{
  "d_model": 256,
  "activation": "swiglu",
  "norm_eps": 1e-06,
  "rope_base": 10800.0,
  "tie_embeddings": false,
  "lr": 0.00193,
  "beta2": 0.99,
  "warmup_steps": 513,
  "schedule": "wsd",
  "decay_fraction": 0.775,
  "decay_shape": "exp",
  "final_lr_fraction": 0.0,
  "doc_mask": true,
  "train_tokens": 561900000,
  "steps": 8574
}
Each number is 128 + 32 x the weight over its row's rms, rounded and kept within 0 to 255. Layers, rows and columns count from 0. Numbers have three digits each. The size before them is the row's rms in percent of the matrix's.

# v: layer 7 attention value, 256x256, rms 0.0299, rows 1-53, columns 0-127
# o: layer 7 attention output (transposed), 256x256, rms 0.0715, rows 1-52, columns 0-127
v1 094:158098162129126125118047135114051116134159170180132180182152094132124108115126089112169173199119126158119128085181133222117166153132144127138148163147124140129148177143124099117106097110134181132097135112149101132092067125114115094151194142064085160117103129120133159111147117122109118133086131047171115107130091150099167130093147116117094121148199138110107129131114128065111149143081
o1 096:103132094138106113106112134141138149164151159144040153155187231185088114115134113053099177115131135160099163122198075134183122131190072125095120149143122163109115082120128135139098125172169130149111179176090108127104039149111057117111143137098089138121083191126093117125145089140178147126123159053143096098156104149113127121149120106122187083161255126136113121151170145058134074118090
v2 101:149125094115127077169148110127144082182116129078091107094175070130096130116159150118089137082125109180074142192086137106134082107145094108183115162113093116101142127099152179082095054114123110143105166209200163173141200119157110131096140168130163106143121163121167099124115156096129236104144169139062139160115143150148149108167062119151108108040104147124139138128119167131162116141181
o2 102:105118094153138115136190132166107138149105090186143127116118079111115139135148112147122075108088137142159153156093142121156089106098181132103143132105092149120136184155164113144167098076152149163127116184136144097120210122149105119128128131118132131129125111113144182129123139144098161141095107123146172164188143120166099081106179124150186151135089116107170096097075180190158191189143
v3 102:144103133155176119128155108112125096079113131121113081111168178102121126104113116116114150109104179205116110182163057053110075120106095142162125120112166124129149139118088134134210145174159128115095089097102114142107136110174135073036165117100123177107175152167088180158107132128096136122142143136105107128154125086148116111106101176113143188118137074112146122141093135099116136160116
o3 104:101125162131193123113119080113130113146124130076121132161124128109114118098144134154157140126089149183166169160127091151113150148165147131162124140105181134161172132139086084133152170084085145150096151138150195121109162117167157097115103094137121149127119089113076177162142150108092110192127119163175135085076100053133199173108093132118073091047074159212136061099111157140114126139181
v4 099:131152081089093168153080148139124131116133128078113201103164108145109149191140119105095110108125119151101172160203103155159083127148115146141137129116107149178124158107127163099202091182194118112079194115151118098139125203105123105141106120162104136112060118113180077126107102133063096090133120123168154066171152105173094173105171120159157122125066064127103135121148124156141133076192
o4 105:106104094108152152175157126100183118088098131061144193105182107140167098160123143131134106138109094131065174142125126131145064121160082172124155121126192151175129169175155125129093095122145155050084114104113122150064067123114155079077070126122178164129115107124158164131108099096105079131131155163137164126156113171163070132075146163109138123169110077092100071143136145105122150097149
v5 096:150182104186088140097162138094193198115148159122085137125164177208152083127139114112159143094130135135098064130118126072194152140255082087155173106089173139158116121185160125116188146177148156156072171123054173156155146090136172167165118139104084127148156153141100098111119124187136137104110147094144112099104121083110089180128121086086140158135148155114096128142122114122130096153135
o5 091:171128120126123190138143111069117101142097186138101110157151147184150130134142116097163170092140099104123108190119123069156111134168164098070166186120155151165168140158159124145095136096093150104075126084102149175124089103117171126159170125113117162132148146141118138135094069148115092139090174099088087059163111110113152202160052166114143110153083135118148079183122123108117092166171
v6 101:158064131097080129169105150091100127144165083125092197106105120125134118112065117101140162110143174085142119077191165146139153181104081151102140162152140152033133118200071118174149105102166123146090209048148132102183127131159147126201146130111138108112135124074075168122101096135151120150144122187116149120155110163163141096105162147143169137074119133176133140099130101177129112105095
o6 104:159092155098094143078093175094113148136163089135085178129137165142132145156116150170133205102091122110138139119165088104117093161137128138162137138181170125110102117129096172113150100123149133126121125132125130122159089138120140144150113125107162126132160115106127129141146092100154063059134139150123158136128136175074143074144187110115069107131188127121094177103156100107143078079053
v7 093:124074140100099102072202113102150129144136144116132130125072041081165112123099128096144131149163135120143116149118188150183130177090081154144171117099165180130107126134184165110123068124112149108121136117149168156158163104122151159162161069175128088123174116185120177114140116099153161069067091116105082164143118138118146063119175128075139142213154149153123060115079159161159134150190
o7 096:098086141108110115147103150120122100102112188126124154162184169123158138157146087104098143134150093100088125142053198109052115131151140141173120162129128167197112180098175156070132143147108088084147159060126090173160116140125117111155141100138114093122137158127093098153101062104090108134146129110115198154111160208127134089073103164081085110193158147099195109152106089143132138154155
v8 094:127110189103101094168171104118145158111134078083134110127103060102114128129155090125094128105127146161188168177127047087108121124101147077157084166135121111112169093086108176191092181167087166114109139087141145095126096075122076114126105097092138100106079130176140136092128177119134176145126090157150114120198092120171125163170120154155112153171121060119119112065174080104136145124087
o8 093:110129144092151060137143125167162159101136053111203127178072045114096152155096164139163148125136125163174115112139051128156125131095118149149093116103121057137117096116129116109128129174119124176141101105143140109085112153147139123136113166229218135116194122111142110150142152137085173165140121157185088164111104090097146119204140165129065150104139138188094117102148126105166086142080
v9 099:117081102148156069124100135071174169113087152150090162159113120132137114136153118100154130121171078174096160124126152215125114138131046124104164225123110175159202134120129067071131147076136169143173148098110133108151119153123113127144107097109170115183159081122099111121062154116098177147100094120151126150164133152073156184111096081146122114074142156151108153140077157112128134146115
o9 103:107118112105131125114112193136124126094165107157030102097096168111163124105174090109124094187130125151136101125097151123159124137077125109144105155127014185125120130158089104148133130082094121127146144098073110095146108161078092135097167112129173127162137120143105122130060121139127101165197134115083155085150110204073154132107128155115149174153158113116176080108110126142120066156129
v10 096:187151146194148131142188125105157165123175161108115149155165164119103152098092142135082140147122134135133126173131138154162136106170103123146086136108138160199171100181185093133109204087097094112116149192105150117105067076114134167140099117122112156133127137146153124125132135092071143127154143050151204096171082105138107133209114158128099129252096147116118122106132115070102113100178
o10 097:152109179178178179176151103104143193143160191156164092148102147130111139078172176085144120127117154070129113135085118103193130135150111200091133128120175146152171145120125113090098098110124096134080125169099126194111050068128152121141115072181156160147161162110178093129087102115109148127105109142134115107173069097098129129149078153135104063147067148135168145107153128146149136107132
v11 099:120174121105133133088077122151144095105095136130111160063144123147185103085136086081157119104149124118101123165149117212142084087090154130159143133155114141161203158107072141145110032192167087128129107146165165096151153203116154117096063165082150120056116132088159178139133115102062098126107105164078139090148149120099127126092116134082119113097164162089118100099173136117148134192100
o11 095:125133097162143136098106150180097111157121124121155118114146182112106155063151082172132093103110103163104181139164128219174102072150163108135139146143184154141119235120127117146185200123108148130140159118169180153108170140120097100117098183089093180137110073133107146189125133075143078138136145116123094212130131143113088137131147092065136138141137129123136116087118155107098142141108
v12 099:103100101149077115109133074099109161103159160151094156148170105115147123182144148098126139164094100072151107085101112071146142164146149074044162121151112199145097111180140184136123080140099143164105100125123137107154120137110129164176108107180104141166175133154135138084066087106137149118133093143191039138131151061100135105155135082143129168206147075159134168168104121146115142141116
o12 101:138128130132136149115048101078101164102185190091138109109151096117133124196144152123108187173139120061129142130081165125089114128113098117083127083140085113173112160184130142132131124106128150130145149122172181143110132120158106089159135163105058105181141160059137088128110077148151173170157159138132104130159133111068212133137088099116152127151137051160111165151171067096126118137131
v13 091:099082135136150130090128163200191111159110123115147190168135194119127136152135130132125100137116122127144144103133096138114099137156147158119110124132096063114110099137063043120053165109114156125143105087136103112138120119106121133118110143098099051137147147169103043102132164147119094135143127123117145081137114151092118157186109144181115145087148112103115115097216120124094169068159
o13 094:088118127119128098129139145172119105112128120094101163120093145087096177131027127154160117097147095156132141164083137103157157115103125111096117167117101123063120068187135125141098108241154146146114127115061106114124097098135111164091144135149173076140116092118121099122158168156135031154138100141157051084149185088132087199185182110172075180116130067112124131145163147141136162134069
v14 092:113122100120098135124137153163101120122179108161153115129182163105093167083161138210142115067138116055119096153110171143079109131112107108142108115122163080124104122101120087120171174080124130117162051163136186121143150071093127110110137141188158069138113163111181113123155147125143167160164170090156159110092169097176167118111104122188100094106080067147131171120169163155112070102142
o14 097:158190151129116075140152141151113156104172116196169109130123052101135146104133141141154165099146160106156064130158118118124118183079147123111124094149071063085181116108173103188137137103170177105107094137124158139125170113136129161176163151135116096130127141075129157119126131128152116169113084115157188112118143126170150092115137141158160107113094086179048179090176181202124078131127
v15 099:147153166087134148163106169185132124127078160111097160126108049110174142145157129114145151152168124124126089132107045217059144140069148146120131126051131139107132068118070101141130111165135107140090105086135136099066137102106074108081064120164114128099135123151152126115076155123130105090147065180133091155141133086124091112101133191148144063148118129085091122101132127133150142151102
o15 100:143131126080093113170137161134121140078154109123102171137126079071102116099122098150177143137147157166128153124088135180087140095110132137194155149072151116148138098174100124148078178170132115076128144111139165119115154119124165168127071174168179101154114120158160115083072124106149089134095160121170179196107152140108120134083113089123106138105166151096110087121130118066148083135181
v16 098:098064151115141089162158107138148141172152130157101131153156172127211176172115045115114154164111154142164129072141164162146134157160140168146131125114092105044093134087118115173138124103122061124101117075086099156133133144163180141154157153161166120145137097111149178107140147123093124160132159151114139137158160149159145092155062146110100149114067187149092148164145122099084122122072
o16 100:062177154128114110140118112115104131169112104185102115113157127103166070164050083139084178114133166131204144120222095175125153164131132192164094118112122145114087051115117109167151175114086125144145105163111103140066184167111170118125113151165119085132079153130136133118146108133179171045136157180112139083174137186121150125136162136127143070159120103125134083122149114077105084120093
v17 092:134105105111072100141093172153147078154147126101147149151144145147065078144110181107127115129095091139204191124138132073137149131130111113142082112123147112062088146137147091130108169165110139165153153084095134075162151108092145140178097162157115100120117153143167165119131088100157134147164138114116133088149107122135141165176117036154117151091130238102099173127109119154100153107154
o17 095:166131163074082088121110160076114093125139120110122140154099084123127114154081184128150090131131110113155136139122123035132084116163118109111066104161143120136112133114116124165097157098172152136090120113113189128151147122080150121105169154149167117120113159084159137148119128164150152133132089142116106110202168173126061137163147097157134102101141078157123143155104147169051157152110
v18 091:178103129156150103129095167106130151086157110097123078116084133162086136146035079154119098157146127124080076115158118090075144064161124123109116195144136113123173101155126140143105103100103110115160128131135097119137140132144098106141119119132103169188142128107158141156122133169133170093096161094101149153131175197150107139094149161158158175152145163139153169157096113169132126113114
o18 091:137120097155167123111156102111151157089143085096127131127083147155124134122097149079151093161164194149127065091130091118088153142117092143116117134137118134109140129122071154087128063079119148138119136165162100114109201151126181137142100056145149176148165109149166111140138176131069138091153124149104059173115110156105197105098179142151115163130127166082144240120165046120153069094136
v19 103:188098171110144101113170120134162092155103117138116120127133214074129112080140089174086123104159124108137202141159104189085076144133131114111078076095148156161158146163081132155144174207078160144154101100104172143147143144088140163135087124173158078127073135113167217124116144153091138148107156144132127107165139098127123111136118094089141103087080136091148164143140044170137137123154
o19 106:142148144111133113161079195148194096132132032136150099114120179111145123134110196109081104119081092095154122115137133103155176142163127115152044048139124126101148112104098106141184188162124198138143068098109171102101090133131097141174109101203179143123124144122113161172129157128151083157113158130137186084139141208037098151150095084091152086117102135144152126126127114112132106129186
v20 090:151114126139128169172137200097102146109118131144168074137084059096170170057150107157164128174109076122138112131137147142089143090132141095142106141224160146076135125130115093083119162105127105167116089110118147152130150115120145132097165133118113150111090166115117106175197149124092199205167162107154194142101176144141158107134112120155060083171151065117090088104115157117160118137121
o20 093:151103178122116128125084107142093221144156111161153104144116065102130130042126098117117134121137157138117121120144090066122138146147135110111132157126095114088157105086138109142150112104161124109110156177112100099088161130124102117074158121092115133139148161146107149153178133140087125150153126130127107132175132136103117163136096147143144097112216109110067150168121190159144105172127
v21 093:062146136106141128180172124182108131123098137155155142100155218071118111124169118126145099126128146099166101122128118136188145123126122176156070128075153184117179150105070126149196097164163171116169047076144122128095095132134185113177072109088155147140103113126091151110106097118084109090142138206107099130135095164155143130141120097101146129113155128162118152131141171135131137125167
o21 090:111155167134092075169093100116071084169140137109117132087140143113143134108154130108121124093143082179089145143127171123114088108089131154160146112103150146125099205144094128133130136182139156156197113090129175152179083119061129147119074139151084093104076139130092121092161140139087110138090114174094158145123150166124140151110133141092110086145074195120108098135162138078148122110142
v22 100:134099166145120179160149152178150180094140086146129095126133125128101118146143084163124050127128092103082127132082065138143141108053136090135158095136154129135057111125137125109113139169111103121099131086125127073145191157103147117130083166144129127149134171078167080142182190148095128085103159112138183108058156124110132124068130182219113111186105127087138098081168113101158179103140
o22 101:143138150167137132127105105134116142055166111128152161138158061111157151108099105147142083165180119145111109152122111127111191100154125112129165172116074114147164163180130092184120154189153112081082203092127086118108189124169131119144139179110162103149167165102173143161114109110089092165117162100118142200096157133116132107149112115175112157107084108120080090136145114119124195108116
v23 089:129103154095099098163193123190214152161126150099091106201112130135115166120167143146126098140091117084088132116122101132115104104115135140090100110076107125162141149096180172125099179131075120126163095152154112081085117165114139122106114131213121190183116129111225129095092130102114123143099111122118139125117116128115158148134096126151085106136106166102146157179123086075132125131155
o23 091:136165129141134113154128130150150109156199137138143089138142082120108119118119162116077066218146123137123112134160104170103133109140113175108106106075073150121132113187115108222149161169172110145168141139092126109111137146106115098165099191147130127163151106134176131114110164145144123179112143089127162116169100100096088122094142147119133185119123127097121134149155118065110133145157
v24 100:118192171093152173143074116068132178089153129136121142141162174158101073174159050181107086137123167161091179139117068096155160120108145139215188126122108135098091143127146080132100103146129144127135092135108131108076183143178159106126162116110129162132108120160148124117200116166094125148101109112109139140133135178100136142138120128088107157127121124164090138097142100127114104139158
o24 099:134129121065163098176090084191113089119136139079113116140162123136134088117124040126123081073140127149093163156128118094181152105092148097162169143127117122136107123142075099193127129150104101111124154110118140165089154067064196150087117087146094103118124172132135090133168106153111189119162109149047123159102155167166103192128056169147043140136114158138120063133110126151134188128171
v25 096:121169162136129145053093182175122074138125092109163077123135137129080136149086143147120109075138130187113015151109105167155138128090131158143086103122101123115113161112145187205159128165044157073101110143140155173108168139087129078110190112135146107148135141130102181122152137118163046090122110125100098151074193156142128117065151189164125182138104138153174130110149088130141132165114
o25 096:123164104134179114162134108183174087133116072085143095185106105080103137144085131118136064093213142191170169147118138158110146141085129113113129114149104062147142173141093169082160120111148157102137101110128143124139208148149140186168099134148127153119161096063093111161121203145135109079126102170121074142098150082174138112094135118125123192091156174108136121103134102132123135103137
v26 095:126134144124150165118114133117086138126116171178131092104105129132142055102180164175139158173151117133169122182090086161090121117184131108104181097086149086237114113173162095066130120114199110140114149117159137166126175070189133125138096082085112147122013149192094098148151105164178073195092142086159145115172088107151117088142139126131112175159143092095131128095113165094136134150170
o26 096:140146118112133192125093121095125105131181175120089111118187177163116075122155068089139164132122110144131185111092153150097138118153131094179090176114136101068147169097120100117072130147160070059099165092157172200071112107180123178176130096095125109146102148171096100086108108148074120176079119074127138094122111102169078125150065087202150121119152165176138139115071177149200166173148
v27 100:130146125177116168138090129105115094099141132163149162152110126170125168125118107139094136182095143117124125110129188123038097122075133128101172083129115135155044128109099181108145159175090144167120166147120144148114174130118140139073089123128077119120143122119088151140114084116085150153152146085141095119109098102186131143122057161068140197140091129130151168061138179165108115130061
o27 098:178151101129102100126164161077139121110045130122123129095133103150086107100142163191150172107114126094141182109102139154074094073142111156118122071143190124185125096090129141042099186162164181134112086094090120174138195089159107109146099155063167141112131101132121099184110115152135123165149149097145148125129128175150191131134053127156112097132136133157070106143102107139066165147127
v28 095:164151097155121165120095196194125139007098108161142175139110043142109160090138144153168113114169128110140111146139115133104169152116123095112133097068155160166143097185141103163124179126136151115181158105139122128136102082062103148144109126148160057071101118144156131085188153150068128101151138191143116131181154104145130102102137130131147135166178068102110126075099110145120143125169
o28 098:132102175170073114111064133121158109021150094144109158161107121097063161084089129146107160095097094144132119076097159098158177125092097060156140158113138110202149078147151108099126114138121100110168173057122111131126147153137109156171126091178191132121128150131128142129129117113119081133154158129127105082075176073128068153155097174082146179127144148124101182142126123128181100093155
v29 098:173115148149145126113146088153124098146132133142084169129144150159141159112080122167104177079123076178126163176178070166127151102135117127138048188135128121051113134115155173094172108115111096113156147115135132109160143177167147165161148158161147189130047143094151126182136128095081145102100107163045144096143196121169144095069111111068150103047113153133139141157121170099125070131101
o29 100:150136142104114210146121111099153094132123109196137170140101109134122096075109097105116141099092083165166157109194122169116108141149113168096086157181136143102119160129078075146202135078101160101116195194106113070117158084066151149104072103128155136140061103158142153118113083084158164106097112200128192134195150157131201145122166099138146075120104154132173123148079152153101124110160
v30 099:115152158145114118093119131135213103094087104118100098117142090063133161151105142143132127196086104136071102083100128122161151094093085126126179190213113111155109123133189157110100143048116068139115093116117075150084094198140132135126116104162162190165122148088167124166132172084148172160089133125165115140063151107102146164125112103163119146160124131095101125160117123112152089122091
o30 100:130115154121105137078050083155149129108101167118118114131085123133166112095148145123091100188143206140187095119063103208160154168098099122104156100154129125162135106181116125161121164021153087131104160177147096113150151142117136064131082089103083157184105103120174163177089132126117155153086103138100151135121126095092182159123129130158107159162178154112169135123112068113116158145108
v31 098:135109097099092079100112195086121104127173103093175109165106109165142120173127164086147112134141103181090131128158149215123110163120083197123122085125124158084085147126118142145133158157105090088115130111086115103141081165094160154138144156105073097165119164104179186101119075040049073127097149174108123118164099163150141156078208142172104121145133165133161107121116133168131157163126
o31 099:101142124117182086098102168105146113133126118117078083145167186101198143103079158150098113149179133139120161123132176122133147112174104169137053141116188148141088149119127159165150112167122097159168132154052141102149090152119172119089063087091122148130197133106174143129099114100119061077169174139115076123149125163148061094086157188102082132169158075081130138047161161087115104104122
v32 104:098131164129109117164045124055130104069073076123130116093099146074188126154149124106156112133145156148128147158161060145172116133067051145113183098075120161110178110144122102157133156095092075114081125089146120130109135148138160131117169131083123102149191113111083158161123161160105082133154129146130091134114158076118159091137118164173147147130077075079114090098134128205141178109139
o32 105:100095206152107120122079138106143184107131061138123156102147154116176106132125162120129089129149167175119102154129121096096145129085129161154179080074141091181110131179138156152081125112113130121107154140115158097122132137182139138156147138107126131104130113067095127137125160131153087096140157138117172197119134098092200154158124172127091185097118136139150082085155074084203144126108
v33 100:080173136096087122132119082087067160128155123137140124138093206124197099128148102130122157136132116087121154076152130074120152150124138107235106090107128071184112118134161148129139165200170207117133146088160098149132158109190108104136136130072116154110074139091126149150093137178104162152108125155110105133101073123132150106133135035130096141172143145122116150121111160153163129129075
o33 099:105128072103080142143142125089120136161115146108112148137127135180122128162155108123127200153102119144166115117130100138140076114148140098188119160077141122122122113094142144124146168105170129210143193060136119146132119120102148134149115157038117128141111197189118139109131067147147128199132127122081133164053098140134158173141118117126134096106066151151094124113092165120129078126137
v34 100:193148175163074152122101175092053116115139184130157154084068063120091137096119160160134108065138148108179100103153126130106116152063122123116086134159174136145120132085109132117146189170151087109147146146076134132163147141117147068161115155125134161091083117127100121150129099119160098107117138131191138143112134112188077172117133108117176127164084179139082160091117150150124145110098
o34 102:175106144090087169161151148093132213121121120092137231112103091138097120117146127089182088111129123104149150107081068082094094186166168120121097101147196139162153114069105166147084112127118158112138127105103062127123114166115163126117076150136206177129106174171131131143108141111123142092137120159130112133087169189112145065156097099130064109142127186111065145133148115109117108087138
v35 092:101113090104156128064108147097111111128138123119159077128148128099132112166143155097117142143129156141113121105043065151126130146123136190161128080096128109091144120139156122122098148150125179079127080157090139155145156087097114136178115176100140156139144151207122126159130151198130070124129090146122104124087094155125164146141153127110150100123168150121108139050087115182124107164183
o35 093:101143119122131121139176128106125110159119134105115086114111201094176174153114061086139119138182134155128093185128092138141144087130165124134098133101062132137119108129167114149136120172157079098107108166149165155146139100128128133094111121121114109162074117141061100064133201175100099186142089129105045109070104131114079086107101121106177162125135155133194134091058146139124160163141
v36 100:087118131059075116114164124168147123088153114150151163164134138125112181112102178141110135091169142149108127145125169149151144132138118062098117121126142110173092111116090070139159117103135142158133070176126146084108075148124170104137097111166125168088142144142131156096151082097163052159175154075125156142098095104135136190073145128143147116086187152088065122094138144065151133127180
o36 098:147140157082066098152142103108160099105162107167135151170149098106136088147136167131117124086142106170117146124194166174123122184186089139134060129177087091116092068124101097148133158192162126075091135136120164109125090183067069104128112198124076130105154168136114153148091143124124108105175115112125139090164134093144114136156150143135176114099158119173087175157115077120081119118092
v37 091:094208180133181215093061170134052104132111151148125153129153134128181156122143133165142201100150140183088087139151071182132147147146114114090166064081117114128166170157133095102155145081104144099145121155094109175156111096092184124170165123090085071160089108098117190174104162125177116164098133141149140138120093134146151129143118159117183087174151126123110138097129164099144163095126
o37 095:155084155125127184154102083105168109104072144131107151152142207072115117168156086158099205092123060156124090164181123176148150083173125078187123196104066109183129122105122166113117109074101125075110097120062135158159135145129141157141166111151175137095088146121093129128138114129156074076114132123060133085099092127160061169159106175128172089145154183130138152139139125148163152101143
v38 091:156089091131167134089075180139156170124143127143168107089051136124143137141201130137129120139139118174099114079113133193114128024121131110107142113191151116158112112111167107116136123084136108142093104140126112153146134192144168178101123125097152180108087170110168137173107149137156074154088073167133110132047105126105095155141160075121158141167124147156066158206118157116128160185129
o38 091:175080151125115170137146142103123196173159149087104180125120130136128093086185141140149092135225144168089086159110133182091176099120157139128145082105146104084124100110178151117142125103161074143121137160138091138141115152095153139080162132079145175068117202137156136162104124105091166157139128120085126136139102163138105175111149125146156108174196122118140121099158143106026109135136
v39 092:126162160130129109113076139124078163097101109105145094098094081132080149118127156125158086115157143151160154082095223157174131150059116110134132211154112105153161153139156139107081155142156083157147115134102087124164075160099155204155121165091122135132118127139074084139120138159142118143154112125114117166111115203144118113213188119133153088211177170142083150098152133101157101136087
o39 094:158149133159115129212134172106103148115131159112122126150096204166129135166152084063131157119131148122121095140052132137156083146107099112069116188175092114123102101110128114131129099156149082097143081106098059165181021144102194148122152136128183120094144163112085175094096094094108123122105104154120100171105104169139142115176162069120122137175144141114097124103154107200112145149090
v40 104:106135157091113120161065138154070105144096089133123157101105147112117110154121175215122115102139147190134107111104159123136123106083142161133109100114159058123069105130150081141114162122127094079085188086142088159102134139128132183070108134103111086141085141183169117151146172106158076144123101121107106121124069152171131179126142183138163177177108136134133041111094192145103103146116
o40 108:057146113097145102114165110147175104123111156133062149122217119144160121117133154135137091093172158163163105151112116163112226123161108137134135133118174136150149161096147135135123155180192076118119183095132117154151088105192173167083080122086112094105096132084139082092125097143147155104142133119164170118108138104164107175143110099087201097107160144144055111041085149144083135149110
v41 097:082109135113160115174167103110101165105131053156181172100183131097122134131140130155149093114092120122111156138121133129114103115141112138139077135107107102162107106124121131132111123092186150132116112166138108173113114089121155178133021140155149078117218146162085107116163150056116122108113190143104138161159127088153106162189121196157145102127114171129158141126138066118067162132143
o41 100:080137149161141104106160101070165115074154085173138142072112137071117190137100125172119118117109180110189162086127192127134167113145160180194126065111143158085139142117124117129156128168128109151143135101096159143112140144140095195127123167192155082114119127087163146116135149103136148103145125119138099158122151090144226086168152131130152165092095121106140166141166028082081164126118
v42 097:132159087154191131148166077102184098138101121100112136131192166144156081190098081092126136150147168169127180111112096063111126129163125144127131110101114134161056145133154156165108109122109111089119133154143068159099048158142128131147144153138130178129095123167106123130126135107156115097129059152104112144149071120117124200183157154059111169120176117149135122122124119119060123141101
o42 101:099118071127126142130179104146170052157131123158123125104130092137114124120100120159108132103130113143132147089141106144161162110098114155111116078086166119126063148167086103123099103136092041184149099144184130102137063146150132118073128156151080113189134070078150122105115105146162158090138153182113116101153155090184189194127128172120166103084122142134193080100079090114104145132176
v43 092:126099115101060138111084120180160150123108157113076169168155114152087084172126140187097129143100083081105128111125078066100114152124138173119111094117143108116144140163116102158112145168108127129162194109136109141127164151189097160123067113136125074130109086134149049091133088131076135109113165155105130176126090077113155120134155112167140140123077160164144099151159145116117176135108
o43 096:103142085100121151062093147170156123119132123130094095126132120129110150181107129226118105199134076126120146135121120071105147053101167117150114117101161172126125165171144130180113131172096100153141191090082129114154115145160151155148105157095158097151148080137193083092100108170114117096130134134146123147126149073129099091181084136147133227109097119133114071112120139103158153156126
v44 104:090120152143135140169155170123144147154096130128120054114135145144074140195166108120114168139119137142154152164103029118176107116100096116144201180138164144141108154122167138134168135107143114117029079129092138149130149179092135139149118158134117136140106155109153194159122135120184094167135120077171159141080107100141164121113132139249107145136122126111136131100111068107124071125102
o44 110:151151158165130135165102143136148156133136108121136070164123124137144112149165134113120174138132173141147132150120062133154197146123089078161195101147049062167085115172129140151158114134199091035081069193185153130130162143180094080179160135142112149130147122063111166120116137113121151121104053125132183088091062095164117160134143156168083139124135117203112075180145111138159137115100
v45 090:120111154129092118170114091125154116173102159076122129138143172087079122122106111090082095171150102129170089151197068121155106155105166184098113101149085177215161132137178109162167148164122226138099142095132130100101152173174077125200129127094134136132116159122167166128206143170108110143100125069146081089164142119134092128041142095157100152113136088106128121176147076122129155113203
o45 090:067098129139167108102092126157207162118144091035136103119151163114140099162144128064108076167144131148136130155129113083162127160107105144098154073153156151138119092170160151084089156183135166144125119143158165125081124157116074107147111129132075153180127032147122156166120182163174131151101151145127133159135097103138008089074147139145135173120151101146104108149132159075178110160132
v46 098:102137119154126103158098160145111177096095109052194130137109118130097135102101073050137131052120102058114108135116058099165128124184139152118139150113083120169093141185124124111151100113136195164167147146101091167118115148177148139147082127119072107113124142100100091132104131104030140180141136117187124141076157067149172197111171087139126141134093078107103141147117126134164154149141
o46 102:092084079191058147145041129092119104140116072066185121120109161112144062138173086091149150151098126100148120081069150085114127095122160076104126087119116112142130095198117121125121140135208171158140130148122079185140098163125171080131157105109106132187133120153113160144079147143074145077100187142116117136150139090163123167114170175108129169137119110105075158106186083163161126101150
v47 099:121042130178048146070057107124143154147154148179143174112105125093192164112117096102080160138098117083130153134149183108121168106121112168118151108139131123150101170165107157167146099100059133175138157085102168113171163137133175089129121140111094125143110143134160122147090123203055107127201158077112126151094145084118148128140085105100146151128096168125097131098164139148128143113097
o47 105:099160110161082152140064148072129126179117124106152154123134109107116112107124141087133174116111097097118190146131053065075107147142110086110080090157145096129095111084166099110097144063058212123082172164072081134127113135142189080149150161048127124085082167137159095130134123135073108123145194157107149164125159180123154141207129109092108160142131114199071093129147141145170142112091
v48 094:112119152148120161165151120126150140105114190130119156132128139134215114161046101120122093159110144140142142143169155146114135174165131104175108180138120156193115135117121209095131190121112176151152108111062121084075146178148133121178128116102127185168140121131120087112165098157128136131118187103170145118155157100140114155200149166074107156195129161133112133137200137178144112193058
o48 094:123147140069133202175070111100107144141081119113182106127106090127144111143092081123125109112097109126179123123112138109126107180118088166098121116173170130127110099088103103157095170125103180170126097124141092140098197181130138116150125078120102145144135091116109098141082170134160156147123162123098089151132131148097079161200115160116070125122123152148096098199122072067110103147116
v49 099:139112096107150150099187132154095114105115115082150132140157132141097127135090142066185134082106137123091149141159170072114169140123153130116179157175150132117130136123095060165125108161119158112093119114133091179104143128148146112132095120087119133181112108082160109165108109116152108118085169148086125122153167114130168150143130200155152213139143132183123068146130148133103129111082
o49 101:143088095146156181083153124115139051126086100102135113126134109111116158131119075158095131153139115147120109157188136133144142170173118076110174121133161129169162124151103130129163083097124129161100116142122130162162105126142143093187110123138092207151091119153151126089165138106073130079123117138109114185115163052170150081118159165193103168135120122162128085096203130070098124124083
v50 093:107120063121125112080114143144115194095128107109126142119082166150136113137241144114101101089118087088085133143143189103173145108145044117139117203123179102158132170146089095123108138107192092177137149125138135132183148171136185139165100114152106140119122115037145081088126188156193110144110081183145175165088171123097143109115103134143121134106160155119135172135111165118158109117156
o50 091:152115133087084102128172191100120158135125110160169170137084157084108094116154138097125107158143126108118130180165171099107164154133118148109147139112128177132132154179180111177162095090137146147084126143115101129175119118057085174171171137113131155109120158128134130124111094095119058150152069116051148140179120151079109123183176151120190101139136143083124129172082116100135096165085
v51 089:048145128092106180097129144118091136150080085066132131118134116161114157145164152149109140139135129192103106163142142138121142135185140136157059074112135112146150157102147114083059148155124154149135104120106122113116126138090079112102128117104108179111098131131190128094186101114092119135092120123163102117132201115136127109149082132149143139143093100119167135193183049144163115121152
o51 089:084148139105168152109109129160177166129063147100176096135121137151124123114141161171132081177128145122157159099132166100167123176109137140140153145136136139165115110134154133160163101170120145151190082155083066130092155128144118135120089068121088160138103113174133145138134223136187128146101137179101098116083133116110000103144097135100121180126101153099118141149096147161187111093135
v52 100:098100093150144135180223126123077140063111108167160138137138144118106123136158103086155097170160075093117176104122125203127134121131109094106174117131133103202165141106137134133098159069111125108171144174146126114126103118150145172141086139143108125132166112068174064132103062125117115137139137116123134147134115103100109154143134136065134093123089140081061192054100151109130178071204
o52 104:138083169180098102116166143075101109126102150179175179082071133128105148115107130120113132169152111119123125082093150187183116066130122182147172151151121146111113157152161119113128131085085074070134137142109157183178113098127079099145166189127160168156117144147162152105129112148155079146158068099071137150122136131149165138154158176115112136109039125153125172117088089168089153097172
v53 099:145145085134124150127103157209179169119123104108126090126160147077094169083135104117130127142105145143095074091153100200097081098116162138095148138119174131206087128125118194114148121183153095155077093173099114164121124161067121046134050165112112104095155146086110132122163220088159164111147143172179175099132213145146114112149141134122111132142135115065154119111148060093118131133174